From a checkpoint of a small transformer trained on Wikipedia: MLP 512 tanh GELU, LayerNorm before each block.
Each number is 128 + 32 x the weight over the matrix's rms, rounded and kept within 0 to 255. Layers, rows and columns count from 0.

# layer 16 MLP up, 512x128, rms 0.0377, rows 460-486, columns 0-127
[[131 127 130 132 129 127 131 129 130 130 130 131 130 131 132 130 131 129 129 130 129 129 131 131 130 129 127 129 129 130 126 133 130 128 129 128 127 129 130 128 129 126 128 131 128 129 127 126 130 128 129 131 128 130 125 126 126 132 132 126 126 135 126 127 130 129 128 130 129 125 128 130 129 130 130 129 126 128 127 127 127 130 128 129 128 124 130 130 129 127 127 129 130 127 126 131 126 128 125 131 128 128 130 127 127 129 127 132 132 131 130 132 127 129 131 131 132 131 130 130 126 126 130 128 129 128 128 128]
 [130 126 128 131 127 127 129 128 128 128 128 129 130 129 128 129 126 127 128 129 127 127 129 130 129 126 128 129 128 128 127 127 129 127 129 127 127 128 129 125 127 127 127 127 127 125 127 126 129 127 130 128 127 127 126 126 128 129 129 126 129 129 126 126 128 128 129 130 128 124 128 128 127 127 129 129 125 124 128 127 126 128 127 128 126 127 125 129 126 126 129 126 129 128 127 130 125 128 126 129 127 127 128 126 127 126 127 128 127 129 128 130 128 128 130 129 128 127 130 128 126 126 128 127 128 127 125 128]
 [129 126 129 130 128 130 130 128 129 130 130 127 128 130 127 129 128 129 130 125 126 128 127 129 130 128 130 131 127 129 128 131 128 126 129 130 126 130 130 128 128 127 127 129 127 131 128 128 128 129 128 129 130 127 130 127 130 129 129 129 129 131 129 128 129 129 128 128 129 130 130 128 129 129 128 128 128 131 124 130 127 129 127 128 128 128 131 126 130 126 129 127 130 128 128 130 128 127 128 130 129 128 130 127 127 128 125 132 129 129 128 129 125 130 127 129 130 132 128 127 129 125 129 128 129 131 131 131]
 [127 128 129 126 130 128 128 129 128 129 127 131 128 128 128 130 133 129 128 128 129 130 127 129 131 128 129 130 127 126 128 127 128 131 130 127 129 125 130 130 128 131 128 126 130 127 131 126 129 128 128 129 128 129 129 129 128 128 127 132 127 128 129 128 130 129 129 125 130 127 129 127 127 128 130 129 128 128 127 126 126 129 128 129 129 126 128 127 129 127 125 133 130 127 129 128 128 129 126 127 131 131 129 126 129 130 128 127 129 129 129 127 126 131 129 128 130 127 127 131 131 132 128 127 127 126 130 128]
 [129 126 129 131 128 128 130 126 129 130 129 129 131 129 128 130 130 129 129 127 127 129 129 131 130 128 128 130 130 130 128 131 129 128 129 129 127 131 130 127 129 130 128 130 129 129 130 126 130 128 128 129 129 128 128 125 129 132 131 126 127 131 129 128 128 130 127 131 127 128 129 128 128 128 128 128 129 128 130 129 127 130 127 129 127 129 128 128 129 127 126 128 131 128 129 131 127 128 126 132 129 128 130 130 127 127 129 131 129 130 128 131 127 128 127 130 129 130 129 127 126 127 130 129 129 128 129 130]
 [130 128 129 130 128 127 130 128 128 129 129 128 131 127 127 128 131 129 130 128 131 128 128 130 128 129 126 125 126 128 127 127 128 129 128 129 130 128 131 128 128 129 128 130 129 129 131 126 129 128 128 126 128 129 130 127 127 130 130 125 127 129 127 130 126 129 128 132 129 126 127 129 131 129 129 128 127 124 131 127 129 130 127 127 129 129 130 130 127 127 125 129 129 129 128 129 126 130 131 130 128 129 126 130 128 128 129 128 129 129 128 131 129 129 127 128 126 127 128 127 126 126 130 128 127 127 128 129]
 [127 128 128 125 129 124 125 126 129 126 126 129 126 130 127 129 129 123 129 128 128 126 127 128 127 128 128 126 127 127 127 126 126 129 130 127 131 125 124 128 128 128 127 127 126 128 129 129 129 130 126 126 127 128 130 131 127 126 127 125 127 120 127 129 128 129 128 128 124 128 128 130 127 128 128 129 128 127 127 128 129 128 127 126 128 129 125 129 127 126 127 130 126 130 128 128 127 128 131 127 128 128 128 126 129 130 129 126 124 127 126 129 127 130 126 127 127 125 125 130 128 129 129 126 128 126 125 128]
 [128 131 129 128 129 127 129 130 130 131 128 130 131 128 131 129 127 130 126 130 131 129 133 132 127 128 127 129 129 128 129 130 131 130 126 126 125 131 129 127 128 132 130 127 129 126 129 127 130 127 129 129 127 130 124 126 126 131 128 128 127 130 129 127 132 126 128 132 129 125 127 129 129 129 129 130 128 126 132 125 126 128 127 129 129 130 128 130 125 128 128 129 127 128 127 130 129 129 130 131 127 129 128 129 131 126 127 125 131 131 131 128 131 126 129 130 128 128 130 128 127 129 128 129 128 127 124 126]
 [127 127 128 126 129 126 128 125 129 129 125 132 126 130 128 131 132 124 129 128 126 126 126 128 129 129 128 127 127 127 126 129 128 129 131 126 129 124 126 130 129 127 126 127 129 130 130 130 129 128 126 130 129 127 129 130 127 129 130 126 126 122 126 129 128 128 127 128 125 128 128 129 127 129 129 129 127 130 125 126 127 129 129 128 127 126 129 128 129 126 126 131 127 129 126 129 125 127 128 128 128 129 130 127 127 130 127 129 128 124 129 127 125 132 128 128 131 127 126 131 125 129 129 128 130 125 128 128]
 [128 127 129 128 128 127 128 129 128 130 128 129 127 126 130 126 127 132 126 129 131 129 129 129 126 126 129 127 128 126 130 124 126 127 127 124 126 127 129 127 129 129 128 126 128 126 131 125 128 126 130 125 127 128 125 126 127 130 128 127 127 130 129 125 128 127 129 130 131 126 126 126 127 126 130 128 126 124 129 123 126 127 126 129 128 125 127 127 126 127 125 128 127 128 124 127 129 128 128 127 128 128 125 125 128 125 128 125 130 128 127 125 130 126 130 126 130 126 128 128 127 130 126 128 126 123 129 125]
 [129 126 128 124 129 128 128 124 129 124 126 126 125 127 126 127 129 127 129 126 126 127 123 126 127 128 127 126 126 125 126 124 125 128 129 128 128 125 128 131 126 127 127 126 129 129 129 128 129 130 127 125 126 125 128 131 129 127 129 128 129 125 126 129 127 130 127 129 129 126 128 128 125 127 127 127 128 129 125 126 128 128 129 127 125 126 128 127 126 130 127 129 127 130 128 125 126 129 126 126 129 129 127 130 129 129 129 129 128 123 126 127 127 130 127 125 128 125 127 129 127 129 124 126 128 123 131 127]
 [132 128 128 129 127 128 128 126 128 128 131 128 133 127 127 127 131 128 129 127 129 126 125 130 129 130 127 127 132 130 130 128 127 128 128 127 126 129 130 127 128 127 128 129 128 129 132 126 128 126 127 129 127 129 126 127 129 130 132 126 127 136 129 131 127 131 128 130 128 127 127 126 128 126 127 128 127 127 131 129 127 131 127 128 127 126 131 129 128 127 120 127 129 128 130 128 126 128 126 129 128 128 126 130 126 128 128 129 129 129 128 131 128 131 128 128 126 126 127 124 128 128 129 129 126 127 128 129]
 [129 128 129 129 127 128 128 128 127 130 127 129 127 129 129 127 130 131 127 129 129 125 127 130 130 128 129 130 129 129 129 129 132 129 128 127 129 125 126 129 131 129 128 127 127 128 131 127 127 125 129 130 125 128 127 126 125 131 128 127 127 128 128 128 127 126 127 130 126 128 127 126 129 127 128 130 125 127 132 127 126 128 127 127 127 129 128 129 126 127 126 129 128 128 129 129 128 128 128 129 130 127 127 126 128 127 127 126 127 126 127 131 130 131 126 126 128 127 127 127 125 128 130 131 128 125 128 128]
 [  0  69 155   0  92  41 128  68  98  73 122 172 112  71 142 121  67 112 153 104  35  55 142 152 255 176 187   0 159 206 156 176  57 153 193 178 149  28 242 201  55 197 255 223  24  61 228 191  52 161 153 112 229  41 185 110 155 255   0  38 114   0 138 166 149 230 234   0 255  17 147 139 202   0 161 199 108  66 237  90 112  38 255 178 111 134  39 202 141  18 138  69 153 181 220  23 130 155 190 137 246 139 165 173  83 143  77  40 225 124 126 135   0 122 102 135 115 171 138 234 193 134 137 255  23 162 107 137]
 [126 128 127 128 128 127 129 128 128 132 126 132 127 127 128 129 132 128 127 129 130 127 129 128 127 128 128 126 130 126 127 126 129 129 129 124 129 124 129 127 129 128 128 128 129 124 128 127 128 128 127 128 128 130 127 129 127 130 127 127 127 128 129 129 130 125 127 127 128 127 127 129 128 128 131 132 126 127 128 125 124 130 128 128 129 123 126 129 127 126 121 132 128 128 125 128 127 128 128 128 127 128 129 125 128 129 127 123 128 128 129 126 129 129 131 129 131 127 127 129 127 131 127 129 130 125 128 127]
 [127 128 124 129 125 129 129 129 125 126 127 122 130 125 126 128 127 128 129 127 125 127 122 127 129 127 127 127 126 128 126 129 128 127 126 131 125 130 128 126 126 126 127 129 131 127 126 126 124 125 127 127 129 125 128 124 128 126 128 127 128 128 127 131 125 128 127 126 127 129 127 127 128 125 124 124 127 130 128 130 128 129 128 127 128 130 127 127 130 127 126 127 128 123 130 130 128 127 127 127 125 126 125 127 126 129 125 128 128 128 126 129 126 127 125 131 127 125 125 122 127 123 126 129 128 126 128 129]
 [ 76 150 165  39   1 143 153   0 208  73   0 165 135 101  38  39 134 119 116 255 103  76  95 102 179 110 220 255 145 123 192 123  56 158 116 253 255 156 240 171  69 142  62 147  37 125  92 174 154  52 165  80  21 131   0 194 148 107 206  70 221 136  84 241 107 152 204  89 136 172 114 176 123 110 167 231   0  69 163   0 137  76 114 136   6 119 125 142 160 136 233 144  46 160  63  48 121 153  53 136 122 104 255 131  36 239 115 125 194 186 102 161  90 153   0 201  61  95  61 247  87 220 255 214  46 106  66   6]
 [126 129 129 129 129 126 127 127 130 130 128 130 123 129 129 128 128 127 127 130 127 129 133 130 127 128 129 126 126 129 129 128 128 128 130 128 129 127 129 127 129 128 128 127 125 129 125 129 130 129 128 128 128 131 131 129 125 130 126 125 126 126 127 127 130 125 129 129 124 126 127 130 130 130 130 129 130 125 125 125 129 127 127 129 130 127 126 127 127 127 129 128 126 127 126 128 129 128 128 130 127 127 128 127 128 127 129 127 127 131 129 130 125 124 127 126 128 129 127 130 125 126 132 127 131 128 127 124]
 [129 129 127 128 128 127 126 125 129 125 127 131 128 128 129 127 129 123 130 130 126 127 127 131 128 131 127 129 131 131 127 129 128 129 129 128 129 126 126 129 129 128 127 128 129 127 129 129 128 130 126 131 126 128 130 132 130 129 131 125 128 124 128 132 128 130 128 126 126 129 130 129 126 126 126 129 130 130 127 129 129 127 129 129 128 128 126 132 132 128 130 128 128 130 130 128 128 129 127 130 130 127 131 128 127 131 127 130 129 127 128 131 128 129 129 131 130 127 126 133 129 129 127 130 130 126 127 131]
 [127 127 130 129 131 129 128 127 128 125 127 129 128 129 127 131 127 127 131 126 124 131 127 128 130 129 129 130 127 127 128 128 127 128 130 128 128 128 128 130 129 128 127 126 128 131 131 128 128 129 129 127 130 127 130 131 131 128 129 128 128 128 129 129 129 132 128 127 130 131 132 130 128 128 128 128 130 131 126 130 130 128 130 128 127 129 130 126 129 129 130 128 127 128 129 125 128 129 128 129 129 127 131 126 128 130 127 130 127 128 128 128 128 130 130 128 131 130 127 130 130 128 127 127 130 128 132 130]
 [130 127 130 127 130 128 129 130 129 125 127 131 132 132 130 131 130 126 128 127 128 127 128 128 130 127 128 128 128 126 127 127 128 128 130 126 127 125 126 128 128 124 127 128 127 127 127 127 130 128 128 130 128 129 126 132 126 128 130 130 128 129 127 125 131 129 128 130 129 126 128 129 126 130 131 130 125 129 126 129 127 129 129 127 126 125 127 126 127 127 124 130 130 127 127 129 124 128 127 126 127 128 129 126 128 129 128 129 126 126 128 128 127 132 130 128 130 127 129 129 126 129 128 126 128 130 128 129]
 [  2  51 187   0  73  21  74  50 126 209 128  95  90 128 142 214 176 212 255  11 227 127 163  84 121 177 129  67  91 142  91 240 255 141 163 208 220  86 127 112  83 190 160  77  80 119 177 120   0 151 212  44  58 139 138 204  90 151 255 199 123 226 212 103 225 145 211  62 149 161 155   0 169  65 116  92 208  39 108 128 212 111  83 138 255 120  17  57 180 108 255 114 116 120 231   0   0  70   0 143  93 170  89 213 132 200 198 153  53 127  87  77 127 213 110  65 179  47  99 125 164 146  53 227 163 154 226  34]
 [168 137 185 117  87 142  86 123 156 255 140 210  86  50   0 163   0   3 122  97 177  46 149 156 106 131 157 162 141 196 149 255 112  83 255 169 156 106  13 237 224 166 255 115 111 189  74 195   7 182  21 101 145 255 255 109 172  93  99 152 148 151  68  64 246  13 114 155 102 255   9 240  98 190  53  56 255   0 189 108  81 124 255  36 255 151   0 149  27 183 122  88  40  74 204 161  64  82  28  43 185   0 125  90 255 106 193  86 177  33  61 253 181 230 205   0 103 200  30 100 208 100   0 189  36 151 151   9]
 [128 126 128 125 127 126 126 128 129 129 129 130 128 128 128 129 125 125 126 128 129 128 129 129 127 128 126 129 129 128 128 128 128 127 127 125 126 127 125 126 129 128 128 125 128 126 127 128 128 130 128 127 128 130 126 130 127 128 129 125 128 126 128 128 129 130 128 129 127 127 129 128 125 126 130 129 125 126 126 129 126 129 127 129 127 127 126 129 127 126 128 128 125 130 127 129 125 127 131 126 127 128 131 126 128 126 127 127 127 126 130 127 131 129 131 130 127 127 129 130 127 131 125 128 127 128 121 126]
 [128 129 128 127 128 127 126 126 128 124 126 130 134 130 126 131 131 125 131 127 124 125 126 128 130 128 129 128 130 129 128 127 129 128 131 129 129 127 123 128 128 128 126 128 127 126 130 130 130 129 126 129 130 127 132 132 130 129 129 127 129 123 129 131 128 130 127 129 125 130 130 131 125 128 128 128 128 130 127 131 129 129 129 127 127 128 127 126 129 127 124 128 128 130 130 129 126 130 126 129 129 128 130 129 127 131 128 129 125 127 127 128 127 131 130 129 127 125 129 129 125 130 128 128 131 127 128 129]
 [124 128 129 128 125 128 126 127 128 129 128 127 122 126 128 126 125 126 125 129 126 128 130 130 129 128 128 127 126 131 130 126 127 126 128 124 128 128 129 124 128 128 128 124 125 127 126 125 127 127 127 128 129 130 128 126 126 128 125 126 126 126 129 128 129 125 129 126 126 128 128 127 127 124 128 127 128 125 125 123 128 128 126 128 129 126 124 127 127 126 125 127 125 126 125 128 130 128 126 130 128 127 128 125 128 126 126 125 128 131 128 129 127 124 128 128 127 126 127 127 125 125 129 129 128 127 124 125]
 [128 128 128 126 129 128 128 127 127 126 129 129 134 129 129 131 131 124 128 128 128 126 127 129 129 128 128 126 129 127 126 128 129 128 129 126 126 127 130 128 128 126 127 131 129 126 129 127 129 127 127 130 129 129 125 128 129 131 130 130 129 130 129 126 130 129 129 126 128 127 128 132 127 127 132 130 129 131 125 127 127 130 128 128 129 124 129 125 129 126 122 128 131 126 125 129 125 127 125 128 128 128 131 126 128 129 126 128 129 129 130 129 126 129 130 129 131 128 127 127 128 128 128 126 130 127 128 130]]
# layer 16 MLP down (transposed), 512x128, rms 0.0346, rows 460-486, columns 0-127
[[126 124 127 127 125 131 127 128 129 124 128 127 130 125 128 129 127 128 127 132 126 126 125 125 129 127 124 127 126 126 126 127 127 128 126 127 128 127 129 126 127 128 129 126 129 128 130 127 129 126 130 128 129 130 128 128 126 126 127 127 128 127 127 125 127 127 126 129 129 128 125 130 128 124 126 129 128 127 128 128 131 126 124 127 126 129 131 128 127 130 126 128 126 128 129 129 126 127 129 126 129 126 125 127 129 133 128 124 123 128 126 129 131 127 128 130 126 128 127 128 126 132 123 127 127 127 128 129]
 [127 127 127 127 128 128 127 127 128 125 126 127 129 126 129 129 128 127 129 130 128 127 126 126 129 128 125 128 127 128 126 126 126 127 126 127 128 126 131 128 126 128 129 128 128 131 127 126 129 127 127 127 127 128 128 128 129 125 127 129 127 129 128 126 127 128 126 128 128 129 127 126 127 128 127 126 128 128 128 128 127 127 127 126 128 127 131 128 128 129 126 127 127 127 128 126 126 128 131 126 127 126 127 128 128 130 127 127 125 127 127 128 128 127 128 129 127 127 128 128 127 131 127 129 126 127 129 126]
 [128 128 129 127 125 130 124 128 127 130 130 129 131 127 126 127 126 129 130 127 128 129 128 129 128 128 128 129 128 128 126 126 127 132 130 127 128 128 131 127 128 129 129 129 130 128 127 127 126 125 130 128 130 129 128 130 129 128 132 130 132 123 129 127 128 130 128 130 128 128 126 129 128 128 127 131 129 130 127 127 130 131 129 129 127 129 130 127 127 128 126 127 129 127 129 127 128 129 126 130 130 129 127 126 129 130 129 127 129 129 128 128 129 128 130 129 125 129 127 127 128 131 128 127 127 129 130 126]
 [129 129 130 127 127 125 130 129 125 129 127 128 129 127 130 129 128 127 127 129 126 129 131 126 127 128 126 128 132 129 127 128 127 127 127 129 128 129 129 130 128 128 128 125 126 126 130 128 125 128 131 128 129 128 128 127 128 128 130 124 129 131 127 129 126 125 128 128 128 127 127 129 126 127 128 125 130 127 129 127 129 124 125 127 127 127 130 130 126 128 131 126 126 132 129 128 128 126 129 131 128 129 128 130 128 126 127 129 129 133 126 127 130 129 127 126 127 128 127 129 129 128 128 128 130 130 125 129]
 [127 128 127 127 123 130 126 131 127 129 129 128 130 126 127 127 125 128 128 129 128 127 127 127 127 129 127 130 126 127 127 128 126 131 128 128 128 125 130 128 128 128 129 129 130 130 127 127 128 126 130 128 128 128 128 127 129 129 128 129 129 126 129 127 127 128 126 130 129 131 124 130 127 127 126 130 129 131 126 128 130 130 128 128 129 128 130 128 127 129 127 127 126 127 128 126 128 129 128 127 129 129 128 126 128 128 128 125 126 126 127 128 129 126 130 130 127 127 128 127 129 132 130 128 125 129 130 126]
 [128 129 126 128 126 126 130 129 127 127 129 126 129 129 127 128 126 125 127 127 127 130 127 126 129 126 127 130 126 126 130 127 128 127 127 129 128 128 126 125 129 129 126 126 128 126 127 130 130 125 129 127 125 128 126 128 127 128 128 130 127 130 129 129 128 127 130 125 128 130 129 128 126 126 129 128 127 127 128 126 126 125 127 129 130 127 130 127 129 128 129 127 124 126 128 129 127 127 127 127 128 127 128 127 126 128 128 128 128 128 128 128 127 126 129 128 127 127 126 128 129 128 126 128 126 127 129 128]
 [129 127 130 129 127 129 130 126 127 129 126 129 127 129 128 128 131 124 128 126 129 126 129 126 129 128 127 132 127 128 130 127 129 127 126 128 126 129 130 126 131 129 127 128 127 127 130 129 128 129 127 129 127 126 127 127 130 129 128 127 128 131 130 127 127 128 129 128 128 127 129 128 128 127 126 126 127 130 130 129 126 127 132 130 128 128 131 126 127 128 131 131 126 127 130 125 127 128 130 128 130 127 129 129 127 126 128 131 130 129 127 128 123 129 126 126 129 128 126 129 128 125 125 130 130 128 127 130]
 [128 128 127 127 127 129 129 128 130 125 126 127 131 126 131 129 127 128 126 133 127 126 126 126 128 128 127 126 125 127 129 127 129 125 131 130 128 127 127 130 126 126 127 126 130 130 129 127 128 130 129 124 127 129 126 125 125 127 125 125 126 132 126 128 128 126 126 127 127 126 128 128 128 126 129 129 126 128 127 129 126 123 127 123 129 127 126 130 128 129 127 126 129 129 127 130 126 127 130 123 127 126 130 127 130 128 128 125 126 125 126 130 130 125 128 129 129 128 128 126 127 126 129 127 126 129 129 128]
 [130 128 130 127 125 129 128 128 126 129 128 128 124 125 125 129 127 128 126 128 128 127 127 125 129 127 127 129 129 128 125 126 127 129 127 126 128 128 130 126 131 129 128 127 126 128 128 128 126 127 129 128 126 127 128 128 130 129 131 126 129 130 129 126 126 128 129 130 128 128 124 130 127 125 125 127 127 129 128 128 129 126 128 129 127 129 131 128 125 129 133 130 125 128 132 126 127 126 129 127 131 127 129 127 125 129 129 128 128 131 127 129 127 129 125 127 128 128 125 130 129 130 125 131 129 126 126 129]
 [127 131 127 125 129 125 126 130 129 128 128 128 130 127 131 128 127 130 126 133 127 129 127 128 127 128 126 127 126 127 128 128 128 126 128 131 130 125 127 131 124 128 126 125 128 126 128 129 129 128 130 128 126 130 127 127 125 128 126 126 125 131 126 129 128 127 129 126 128 128 128 128 127 129 127 128 128 128 129 127 128 125 127 126 128 127 126 132 127 129 130 124 128 129 127 132 127 128 129 125 127 127 129 128 130 132 126 125 127 127 129 127 130 127 127 128 126 127 128 128 127 129 131 126 127 130 127 129]
 [129 131 131 125 127 123 130 129 126 130 128 127 128 129 127 124 128 127 126 124 128 130 127 126 127 124 129 131 125 126 126 130 128 127 124 127 129 129 126 130 130 130 125 128 125 126 127 128 128 124 126 128 127 126 126 130 127 128 128 126 128 126 131 128 127 127 131 124 129 130 126 125 127 126 128 127 130 128 131 126 127 124 127 130 127 129 129 129 126 124 132 126 125 127 127 127 127 127 127 127 128 127 127 129 126 126 127 128 128 134 128 126 125 127 128 126 125 128 129 129 130 125 127 130 129 126 126 129]
 [125 128 128 127 124 128 127 130 128 127 131 126 122 127 129 128 124 130 128 128 125 131 126 127 127 129 127 129 128 128 127 129 127 128 125 128 129 125 126 128 128 129 129 128 129 129 128 130 127 127 129 128 128 127 129 127 126 129 128 128 131 126 127 126 125 128 129 128 128 132 126 129 128 127 129 129 130 127 126 126 127 126 128 129 130 127 129 130 128 128 128 130 127 126 127 128 130 130 127 128 128 127 128 128 126 128 127 129 127 127 129 128 130 128 131 128 129 125 124 131 130 132 128 129 125 127 130 125]
 [129 127 130 128 127 130 128 130 130 128 127 128 125 127 128 131 126 128 129 130 127 127 126 127 129 126 126 131 130 128 127 126 127 126 130 129 128 125 130 126 126 129 128 126 127 128 133 127 127 128 128 130 128 129 127 126 128 131 130 128 127 129 127 128 126 127 128 129 127 128 128 131 127 130 129 129 126 128 126 128 125 125 130 127 131 128 124 129 132 131 129 129 129 129 128 129 127 128 128 126 128 127 129 130 127 130 127 130 128 128 126 128 127 127 128 131 130 127 124 126 129 131 128 128 127 126 126 128]
 [ 88 107 255  41 243  77   0  93   7  75 145  91 255  53 111  11 154 119 142 143 245 164 154 129 141  48 164 124 212 140 163  81  35 218 239  97 128  53  85 134 136 193 227  71  48 155 100 223 190 241 182 145 255 135 227 102  65  56 191 135  76  31 173 189 180 141 131 226  60 190 144   0 106 215 245   0  36 183  40 113  65 255   0 220 156  89 244 194 138  39 240 187 195 135  32 175 152 170  49  97 142  78 148  57   0 143 255 202   0 214  57  61 172  63 189  13 144 219 151  68   1 123 105 163  57  87  71  84]
 [129 129 129 128 129 127 126 132 128 126 127 129 130 127 129 130 127 128 127 133 125 128 128 127 128 130 126 127 129 129 125 127 127 127 130 130 129 130 130 128 129 128 127 127 128 128 130 130 126 131 131 128 126 129 129 127 125 128 130 125 128 134 126 127 128 124 128 128 129 128 128 131 127 125 132 127 128 128 127 130 131 123 126 128 127 127 132 129 126 130 132 130 127 131 132 131 127 128 130 126 128 129 129 131 125 131 128 130 128 129 130 130 129 127 125 129 128 129 127 128 127 127 129 126 129 129 127 133]
 [127 128 127 126 128 127 127 129 128 131 129 125 124 129 127 128 127 131 128 126 128 129 131 129 127 128 131 128 131 129 127 129 128 128 126 129 128 132 130 128 127 127 129 129 130 127 131 128 129 125 129 130 128 130 127 128 129 130 130 129 132 127 130 127 130 130 126 128 128 131 129 128 129 129 129 131 130 127 128 126 129 131 125 130 130 130 130 126 129 127 127 127 129 127 126 127 130 130 124 131 127 128 127 131 130 126 127 128 129 128 128 129 130 128 131 128 129 128 126 129 130 131 129 127 126 128 131 128]
 [ 52 109 119 147 183 185 255 150 255 224  68 134 133 164 127  68 107 159   0  25 164 255 101 157  58 168 203 140 255  44 126 255 151  83 115 127  25  64 138 186  79  42 102 229  75 255 179 125  11  89  55  89 145 132 229  24 204  82 176 196 171 161 128 125 118  54 227   0  83 126 217  89  95 191 205  97  48  60  95 145 213  96 241 119   0 181 138 138 134 255 196  28   0 123 134  50 105 192   9 166  91 165 131 179 140 255 209  67 117  36 148   0  81  81 128 104 185  41 153 116  88  42 148 130  18  55 255 119]
 [128 125 127 130 126 131 129 126 131 125 128 129 135 130 128 130 132 124 127 131 129 126 127 127 131 127 124 126 128 124 131 125 129 129 129 127 126 129 131 123 129 128 130 127 128 129 127 127 130 130 130 127 128 129 129 127 126 126 128 128 125 130 129 127 129 127 128 130 128 125 131 129 129 126 127 128 126 127 131 130 129 127 130 127 125 129 129 126 127 128 127 129 131 129 129 129 127 127 132 128 129 126 127 125 129 128 128 126 127 126 127 128 128 129 127 129 127 129 130 127 126 129 124 126 131 129 127 131]
 [125 125 129 129 128 129 130 128 126 128 127 126 125 128 128 129 130 127 128 128 128 126 127 124 127 128 129 130 130 131 128 129 129 129 125 126 130 127 132 130 132 129 129 130 124 128 130 126 128 129 126 131 128 125 130 125 131 128 128 124 129 127 129 124 127 129 128 127 127 129 127 129 128 127 126 128 129 130 128 128 130 128 131 130 127 130 128 128 127 128 130 133 127 129 128 125 129 127 130 127 129 128 127 130 124 127 128 129 125 128 128 129 126 128 127 126 128 127 126 131 130 130 130 130 130 126 127 128]
 [128 130 130 127 128 126 126 127 127 132 128 129 129 130 128 125 129 127 128 124 130 128 128 128 128 127 130 130 129 128 126 127 127 130 127 125 129 128 132 129 130 130 127 130 126 128 123 127 125 126 128 131 128 127 131 128 130 127 129 128 131 124 132 126 128 128 128 127 129 129 125 128 127 129 125 128 127 127 129 127 130 127 128 129 125 129 128 128 128 126 128 130 126 126 128 126 127 127 127 130 128 129 126 126 128 127 128 128 126 131 127 127 125 130 127 126 126 129 128 127 129 130 127 129 128 127 126 126]
 [129 127 131 127 127 127 126 127 128 127 125 129 125 127 128 127 130 129 127 127 127 128 127 128 131 126 124 130 127 127 123 127 127 125 124 126 128 127 129 128 130 129 129 127 128 129 130 130 126 128 127 129 129 127 127 129 128 125 131 129 128 129 128 127 127 127 127 129 129 126 125 127 127 127 127 126 128 127 129 128 126 125 128 128 127 127 132 128 127 130 129 128 127 126 130 126 126 128 129 128 129 127 128 130 129 131 128 129 128 131 125 129 127 128 126 129 129 128 127 129 127 128 123 131 128 125 126 129]
 [164 175 132 156  98 129 107 150  91  90 137  12 245   1 180 185 133 113  72 198 157  71 119  97 205  84  45 161 173   0 161  98  45   0 106  35 230 250 189 115 198 156  61  38 229 169 103  66  88 245 125  87 243 188 124 148  48 202 169 210  32 104 183 187 133 108 199 220 158 186 165 255  25 227 188  52 125 236 173 135 253 141 158 124  52  83 118 137  54 144  96  92 120  76  33  56 161  89  81  53  37 166 194 103 190 171  44 156 129 224  51 221  86  71   0 131 233  82 103 162 199  90 118 121 172 230 119 166]
 [143 151  77  56  79 178 174 136 147 112 172 249 255 197  79  50 169  63 132 207 149 109 128 128  73  68  59 199 206 111   0 199 172   0 162 149  36  53 238 194 199 143 184  37 119 174  66 112  51 175  36 197 143  80 114 207 255 255 114  83 202 151 114  62 183 163 240  92 162 224  77  78  58 231 186   0  65 146  68 102 144  27  74 200 128 210  69 108  38 118 136 169  28  18 119 115 230  58 130  21 157  20 154 170  97  94 223 164 186 171  59  96 128 140 159  21  78 129  92  23 126   0 107 255 130 129 150 255]
 [127 127 129 129 128 128 124 129 128 127 124 130 128 128 129 127 130 126 128 129 128 126 126 128 128 127 128 128 126 129 127 126 129 127 129 126 130 125 129 129 127 127 126 129 126 131 128 129 127 131 126 124 125 126 128 128 129 125 124 128 129 131 127 127 127 129 128 128 128 127 126 127 128 128 128 126 127 127 128 131 129 126 131 126 126 126 129 129 127 132 128 130 126 129 130 126 128 129 130 125 127 129 128 129 126 131 128 128 127 127 128 129 126 129 126 127 131 128 128 127 126 128 127 130 126 128 125 128]
 [128 129 130 128 127 128 128 129 128 129 128 128 124 128 127 126 130 126 126 125 129 127 127 128 129 126 127 132 128 128 126 127 127 127 122 126 128 126 131 127 133 128 130 131 126 131 126 128 126 129 125 130 128 124 129 127 131 127 132 127 129 129 131 125 127 130 127 130 127 130 127 128 127 128 127 127 129 129 126 128 128 128 132 130 128 129 131 127 125 128 131 131 127 127 129 124 129 127 130 128 128 130 130 129 125 125 129 130 129 128 128 129 123 128 125 128 130 129 126 131 129 127 128 132 129 127 128 127]
 [127 127 124 129 126 128 128 127 130 126 126 128 132 128 129 129 128 124 127 133 129 126 127 128 128 128 127 125 129 128 131 126 130 128 128 126 127 127 131 127 126 128 129 126 127 129 124 126 128 131 129 126 127 128 130 124 127 125 127 126 127 129 126 127 128 128 124 128 127 126 131 130 130 128 128 128 127 127 129 129 129 126 127 124 126 128 127 127 127 128 125 128 130 131 129 129 128 128 128 127 126 129 126 128 128 127 129 128 128 124 129 126 127 127 126 127 127 127 129 127 126 131 128 126 128 130 127 127]
 [128 129 128 127 126 127 126 130 128 127 126 128 127 126 130 127 127 130 125 131 127 128 129 125 127 128 124 127 130 129 122 127 125 130 128 126 128 130 128 128 131 129 129 129 130 129 126 129 122 128 131 129 129 127 129 129 129 124 129 125 130 127 127 126 126 126 126 129 128 128 126 128 129 124 127 128 132 128 128 128 132 124 125 129 124 129 134 128 124 130 129 131 126 128 129 128 127 126 129 129 128 129 127 130 128 128 130 129 129 130 127 130 128 127 126 129 126 128 127 128 128 131 127 131 128 127 128 127]]